config.toml
n_layer = 15
d_model = 128
n_head = 2
n_kv_head = 2
head_dim = 64
d_mlp = 448
vocab_size = 8192
activation = "geglu"
norm = "layernorm"
norm_place = "pre"
norm_eps = 1e-05
positions = "rope"
rope_base = 10000.0
rope_fraction = 0.25
qk_norm = false
attn_scale = 0.125
bias = "all"
tie_embeddings = false
parallel_block = true
init = "trunc"
init_std_qkv = 0.063
init_std_o = 0.063
init_std_up = 0.063
init_std_down = 0.0
optimizer = "adamw"
lr = 0.00266
beta1 = 0.95
beta2 = 0.99
weight_decay = 0.048
lr_head = 0.0085
grad_clip = 2.0
warmup_steps = 253
schedule = "cos"
final_lr_fraction = 0.0
batch_tokens = 32768
seq_len = 512
doc_mask = true
train_tokens = 255500000
steps = 7798
dataset = "wikipedia_en"
Each number is 128 + 32 x the weight over the matrix's rms, rounded and kept within 0 to 255. Layers, rows and columns count from 0.

# layer 3 MLP up, 448x128, rms 0.118, rows 246-254, columns 0-127
[[104 133 101 103 154 125 138 135 118 119 117 101 144 138 149 137 135 123 183 123 175 118  18 170 139 119 163 168 130 125  96 203 106 104 107  81 136 108 202 116 121 179 168 115  64 193 101 120  98 140 138 118 147 133 137 128  91 136  85 118  78 167 133 126 130 107 160 108  99 158 139 104 113 152 116 148 135 140 131  90 159  61 147  90 122 138 197 143  96 117 102 104 114  79  81 157 170 139 137 140 115 140 134 170  63 114 138 155 156  66 141 145 108 164 154 137 157  85 115 114 111 141  80 138 147 122  83 121]
 [187 176 132 110 107 165 160 119 128  87 123 137 108 126 109 102  51 115 118   6 141 150 165 134 169  88 131 143 103 153 144  99 130 107 151 122 128 139 127 145 119 142  93 116 123 164 102 131 132  93 170  98 152 103 122 179 125 105 118 129 142  98 134 168 180 134 132 150 107 116 126  93  66  62 104 153 122 142 101 112 160 162 140 105  93 147 100 130 108 166 161 153 154 153 105 113 114  96 146 106 135 140 154 136  60 111 142 151 157 135 103 140 125 181 136 137 156 131 149 166 113 162 120 112 148 125  97 117]
 [112 132 134  99 136 134 100 167 115 169 114  84 140 105 120  75 133  96  71 201 121  88 112 182 107 172 114 123 129 190 143 172 115 135 152 140 124 163 100  74  49 122 137 144 146 162 107  86 132 152 115 148 187 158 127  97 115 163  72 117 169 119 112 159 180 109 183 193 117 132 167 149  55 123 126 140  99 132 110  98 109 182 122 137 133 164 138 122 179 136 113  51 143  42 130 127 118 134 156 108 175 110 144  82 142 165 142 165 107 168 188 127 123 111 105 119 114 148 128  71 117 107 139 125 106 105 131 126]
 [116  99 103 173 136 121  79  95  65 172 139 112 128 170  84 144 128 111 163  99  81 136 119 155 154 195 153 161 126 161 124 137 141 187 155 124 141  91  63  66 125 146 175 141  51 174 144 155 100 123 121 112 108 131  63 166  94 151 222  82 113 155 159 147 159 166  98 126 158 133 133 104  78 183 122  85 135 116  70 134  94 153 155  91  98  81 137 134 149 142 135 124 143 133  94 166 133 151 127 154 145 190 121 144 109 140 137 110 143 158 141  81 117 101 127  95  97 106 137 154 105 115 100  76 136 160 113 133]
 [139 101 115 106  87 145 155 193 104 179 163  90 135 160 122 132 147 121 177  96 145  88  71 131 111  90 172 192 119 130 151 162 109  91 117  90 111 209  89  98 135 150 132 156  92  99 140 119 140  94 157  98 131 132 111 126 131  96 123 138 137 154 134 113 157 134 105  99 189 143 135 145 127 118 125 125 155 143 156 121 113 101 122 122  67 192 104 132  92 128 145 185 122 179  92 157 164 132 173 140 128  89  99  77  99 126 148 147 166 140 166 140 154  70 136 127  86 199 102 172  95 163 169  94 120  67 162  96]
 [100 119 160 132 150 164 173 114 190 112 153  97 145 167 107 168 163 150 128 190 145 124 134 103 152  95 128 102  95 116 123  95  97 116  93 152  97 130 136 220 161 112 133 114 155 141 191 109 147 123 114 175 143 164 141 108 121 167 149 127 128 116  94  87 159 137  70  91 103 169 169 137 113 118 128 146 113 148 110 169  99 147 144 111 115 127 100  86 156 121 111  47 158 125 131 105 113 144 126 133 148 117  97 147 121 126 113  79  72 163 148  95 130 111  75 154 130 120 157 147 169 129 117 121 154 112 146 145]
 [167 165  45 100  62 139 121 121 123 125 175 129 164 169 121 181  90 112 192 129 139  75 119 129 183 174 129 145 140 112 111 111 123  94  82 160 121 107  67 120  85 102 119 132 181 129 163 129  86 103 169 110 134 153 125 144 160  97 134 205  74  51 142 111  70  93 113 148 178 140  85 123 179 140 142 154 113 120  90 116 151  93 121  89 173 140 115 197 122  96 199 160 125 132 142 111 151 129 140 105 165 106 175 112 114 134 125 124 147  27  93 205 155 105  71 170  97 111 103 142 124 149 114 128 142 129 125 145]
 [ 99  88 136 120  72 176  93 125 137 156 126 146  78 165 156 142 163 114 151  78 153 126 135 118 129  58  87 108 136 129  83 145 124 148 151 152 158 131  81  81 180  97 120 123  93  98 118 144 132 122 149 135 113 172 154 106 143 119 126 120 184 113 100 136 138 139 167 123 152  84 105  94 157 105 114 138 142 137 110 121 121 146 159 149  91  96 173 120 121  94 145 109 121  58  91 151 133 170 180 162 131 151 102  89 123 115  72 171 182 155 111 197 145 101  58 147 165 143 160 131 125 128 127  85 130 152 148 118]
 [126 116  79  84 154 126 146  52  73 148 108 140 109 131 130 174 161  77 153 128  84 164 182 143  78 163 199 124 113 143 183 143 167 107  96 126 130 105 141 233 128 150 150 179 150  80 151 122  79 137 119 109 118 167 130 104 124  83 169 111 137 125 122 172 106  99 123 111  99  91 133 101 118 110  60  38 179 206 117 158 156 121 144  54 109 133 126 109 111 140  98 121 130 109 102 145 140  85 104 121 100 136 206 162 143 139 143 177 198 187 141 131 192 179 139 135 156 127 186 216  71  85  94 143 135 110 131 100]]
# layer 3 MLP down (transposed), 448x128, rms 0.105, rows 246-253, columns 0-127
[[181  84 114 132 119 139  56 140 102 124 133 125 108  79 135 126 105 130 145 117 162 185 119 143 187 112 119  99 147 170 141 117 182 164  73 159 112 124 164  66  80 119 141  79  97  88 149 165 177 122 147 144 136  86  99 138  95 180 121  90 136 153  57 175  98 101  96 140 105 143 186 171 126 103 124 148 137 180 151 135 181 188 124 137 117 137 141  94 126 127 153 116 237 173  66  67 152 159 178 100 156  77 153 159 113 146 176 126 140 100 128  78 156 181  86  78 115  70 126 101  93  78 156 144 142 108  87 117]
 [132 112 142 190  90 133 118 156 113 107 113  66 161 167  85 168 149 180 148 141 123 110 132 140 102 183  70  67 213 142 125 118 104 131 123 117 171 129 123 173 120  98 130 144  82 165 149 101  95 121 107 124 125 159 105 119 191 116 103 135 135 136 124 106 130 135 123 176 116 123 127 167 140 181 100 140 115 123  79 114  82 118 116 190 127 171 129  97  47 173 199 117 175 127 120  75 151 109  77 152  96  90 101 137 111  87 148 133 177 114 162 129 146 107 124  97 153  75 158 163 174 124 137  83 143  88 114 157]
 [133 158 122 168  99 117 138  71  86 134  78 102 161 118 105 154 117 119 147 156 128 141  84 154 111 192 102 190 199 153 147 127 122 148 171 127 144 148 125 151 185 110 109 150 109  95 157 111  88  73 145  94 183 222 165 101 137 131  93 101 147 100 163 147 144 154 113  98 157 148  79 144 160 101 114 169  56  40 143  91  92 120 166 136 101 127 184  75 174  95  99 124 141 102 129 161 168 133 151 128 132 126  81 148 157  81 159  96 114 143 136 135 160 132  97  60 103 116 155 160  88 124 146 188  65 111  91 147]
 [184 125 103 148  82 156 172 172 139 123  83  98  85 146 118  69  70 133 108 164 168 162 180 132 148  63  34 124 167 143 103 157 181 157 129 120  83  96 113 163 143 155 108 136 116  56 126 139 101 133 124 141 111  89 150 109 152  65 157 119 149 134  92 135 146 188 175 172 135 179 162  74 149 110 175 138 114 165 131 119  77 169 167 138 131 134  84 104  95 135 149  79  84 116 109 163 141 108 110 147 112  94 103 151 137 148 109 140  98 144 193 126 155 136 151 155 142 164 151 128 141 113 127 150 121  37 139 111]
 [141 122 115 132  84 128 118  98 166 143  94 120 167 167 120 125 176  89 187 143 138 162 146 132 136 117 111  95 191 129 103 124 142 170 126  97 117 160  92 179 151 143  47  90  86 160 156 133 132 186 109 138 116 100  95 160  73  44 134 138  56  69 121 124 106 117  86 153 159 123  96 179 200 130 123 116  94 131  78 108 132 133  90 133  79 125 137  96 195  85 118 151 177  93 123 137 128 156 170 106 122 139  65 146 164 140 140 146  93 123 175 165 115 112 162 153 161 152 160  72 157 105 163 101 141 148 111 127]
 [ 85 146 129 144 111  89 160 120 152  98 144  76 131 127 139 107 144 147 136 127 111 142 143 136 132 143 110 145 209 117 112 132 128 168 105 113 166  86 112 103  98 133 112  90 156 123 135 119 154 114 103 115 124 117  63 134 162 188 123 100  90 110  90 156 150 133 115 152 140 106 152 144  79 125 136 136 130  97 139 132 123  99 118 123 174 116  80 130 120 116 157 123 126 148  90 126 131  90 110 192 126 154 113 100 130 152 129 171 144 133 159 151  89 132 106 156 143 141 137 155 149 147 105 125 108 162 146  98]
 [153 180 110 202 171 109 124 156  96 121 110  80 130  91  88 116 101  96 186 155 209 102 126  96 111  88 155 120 113 139 145 144 162 159 142 138 139 114  83 103 115 170 132 109  91 117 133  98 107 148  78 123 156 166 107 180 108 116 152 136  99 157 135 111 183 133 136 123 176 142  51 142 120 118 167 174 123  84 135 117  71 155 166 153 124 104 103 107  78  96 104 118 188  85 169 118 153  75  94 156 134  92 142 120 186 108 166 141 119 107 180  60 190  98  90 100 183 140 181 104  83 173  65  93 122 199 176 145]
 [136 104  88  98 170 198 131  95 141 164  41 177 169 118 142 132 123 132 137 163 141 162 167 122 182  93 103 109  55 121  99 137 151 122  47 144 219 148 100 131 130 110 130 148 106 107 136 102 102 122 142 157 114 118 143 104 117  85 130 128 164 101  99  84 129  74 159 117 127 137 144 187 145 154  59 127 181 175 138  92 123 149 125 118 114 155 151  95 131 130 144 198 227 157 105 126 125 193 137 132  63  82 110 120 123  84  54 127 108 144 105 100 181 111 108  78 160 182 125 168 113 116 129 183 126  96 137 141]]
# layer 3 MLP gate, 448x128, rms 0.128, rows 247-254, columns 0-127
[[ 77 162 106 150 117 115 132 109 115 123  88 107 135 104 169 130 155  87 158 142 193 132  95 147 125 109 154  92 157 200 119 150 177 139 123  67 186  84 124  69 102 177 112 102  59 106 103 108 147 100 136 165 169 156 127 134 116 132 116 166  74 157 143 156  94  93 132 136 117  91 105 163 113 184 156 126 125 103 163 151  73 133  84 179 128 147 159 118 128 127 132 117 108 120 110 132 102  85  87 151 111 147 126 146 134  51 110 170 142 182 185 101 119 119 104 110 135 114 113 138 174  57 114 114 147 114  96 120]
 [119 137 147 182 104 125 151 125 150 156 135 177 114 129 146  51 137 198 131 153 160  92 114 109 133 122 113  96 141 164 158  80 149 125 155  91 179 134 111 181  85 218  66 164 107 159 134 119  95  80 164 129 158  92  78  29 153 146 156 128 107 136 128 162 129  53  85 149 154 159  90 171 106 143 116  70 128 120 123  77  97  98  61 125 158 141 136 108 174 109 166 142 130 152 149  94 118  36 160  81 114 145  95 168  84 105 118 201  53 165  55 115 158 133 177 122 129 160  75 150 150 102 119 170 113 123 178  84]
 [138 102 160  91 157  84 122 164 120 123 129 128 193  89 154 187 163 125 174 129 130 132  72 168 107  96 161 110 141 137 121 136  93 155 182 123 142 145 122  62 138 178 118 170  60 130  98 117 145 112  87 122 201 148  96 142 155  84 150  95 127 139 144 146 125 178 152 108 107 142 135 176 120 165 155 157 136 104 170 115 102  92 132 120 127 173  86 164  97 141  54  92  80 124  80 119  95 123 112 211 102 207 148 176 112  85 173 119 139  76  97 183  78 157 125 145  92 184 158 165 110  84 112  97  64 102 148 136]
 [146 104  64  99 115 147 173  76 148  92 112 133  82 101 143 178 158 155  64 109  99 139 141 142 145  91 169  86 176 189  91 128 188 118  82 141 156  77 127  82  73 115 124 143 153  76  85 149 124 121  80 104 122 127 148  85 161  96 144 161 168 157 101 148  82 157 128 168 125 153 109 104  43 108 135 126 152  65 183 143 148 110  19 115 129  76 140 176  86 147  95  90 189 113  94 148 118 157 148 151 114 150 129 169 127 100 154 143 147 108 124 148 104 179 118 144 104 112 178 118 159 121 129 130 149 154 126 104]
 [ 82 176 100 144  83  37 185 142 175  94 165 131 142 122  67 141 179 159 153 118 146  92 113  98  77  84 102 108 156 123  85  84 156 141  92 126 170  63 170 167 123 189  50  65  81 141 157 137 137  95 124 104 122  63  90 118 168 153 139 138  77 168 126 175 123 119 119 109 160 103 116 201  99 134 112 160 153 110 168 126 135 108 138 117 139 157  73 142 100  77 150  66 181 182  75  80 145 102 125 152  90 168  89 129 135 107  97 140 144 146 138 151  89 149 137 112 122 151 137 146 187 117 150 115 126 165 124 112]
 [102 146 171 183 145 116 165  90  87 128 113 164  90 138 151 128 157 101 233  77 134 142 101 133 101 108 163 156 145 134 111 141  96 109 116  91 115 158 142 126 173 177 118 114 124 103 106 105 148 116  64 141 153 127 103 149 139 215 162  87 166 154 109 119 158 108 181 105 155 185 113 123 166 141 146 171 158  89 119 130 128  94  78 111 116  59 156 128  85  97  95 110 150 102 112 141 146  83  60 176 123 142 141 141  95 133  87 174 164 127 165  96 131 105  95  67 161 128 135 145 188 105  96 108 133 152 122  99]
 [ 97 116 169 143 114 124  92 141 167  84 158 142 134 151  84 157 159 176 107 127 132 107  85 134 110 126  97 111 166 149 102 142 162 190 157 149 156 123 172 125 164 131 104 115 135 102 134 111  79 126 135  69 113 115 161  87 103 171 141  85  90 143 102 105 144 137 155 121 181 113 110 150 171 154 125  97 165 138 147 121 146 109 100 143 175 133 165 143 132  56 127  98  79 164  80 115 144 149 181 143  94 138 125 116 122 111  84 118 178  66 130 144 113 139  88 146 118 149 163 130 185 129  96  46 133 203 105 132]
 [131 160 103  92 110  90 144 140 127  36 194 177 155 155 127 165 224 154 116 135 129 156 152 167 112 124 141 122 145 132  54  68 133 188  95 112 156 160 156 130 165 157  76 160  89  50 150 108 160 156 149 100 150 107 116 106 114 168 154 117 109 159  68 114  87 106 111  83 126 119 139 141 136 140 114 112 111  87 144 131 177 123  91 118 117 183 122 123 126 114 141 128 118 226  51 145  92 111 222 213 124 164 183 128 111  85 139 130 148 165 110 128 136 135  83  97 176 146  78 119  91 111 159  80 151 138 143 128]]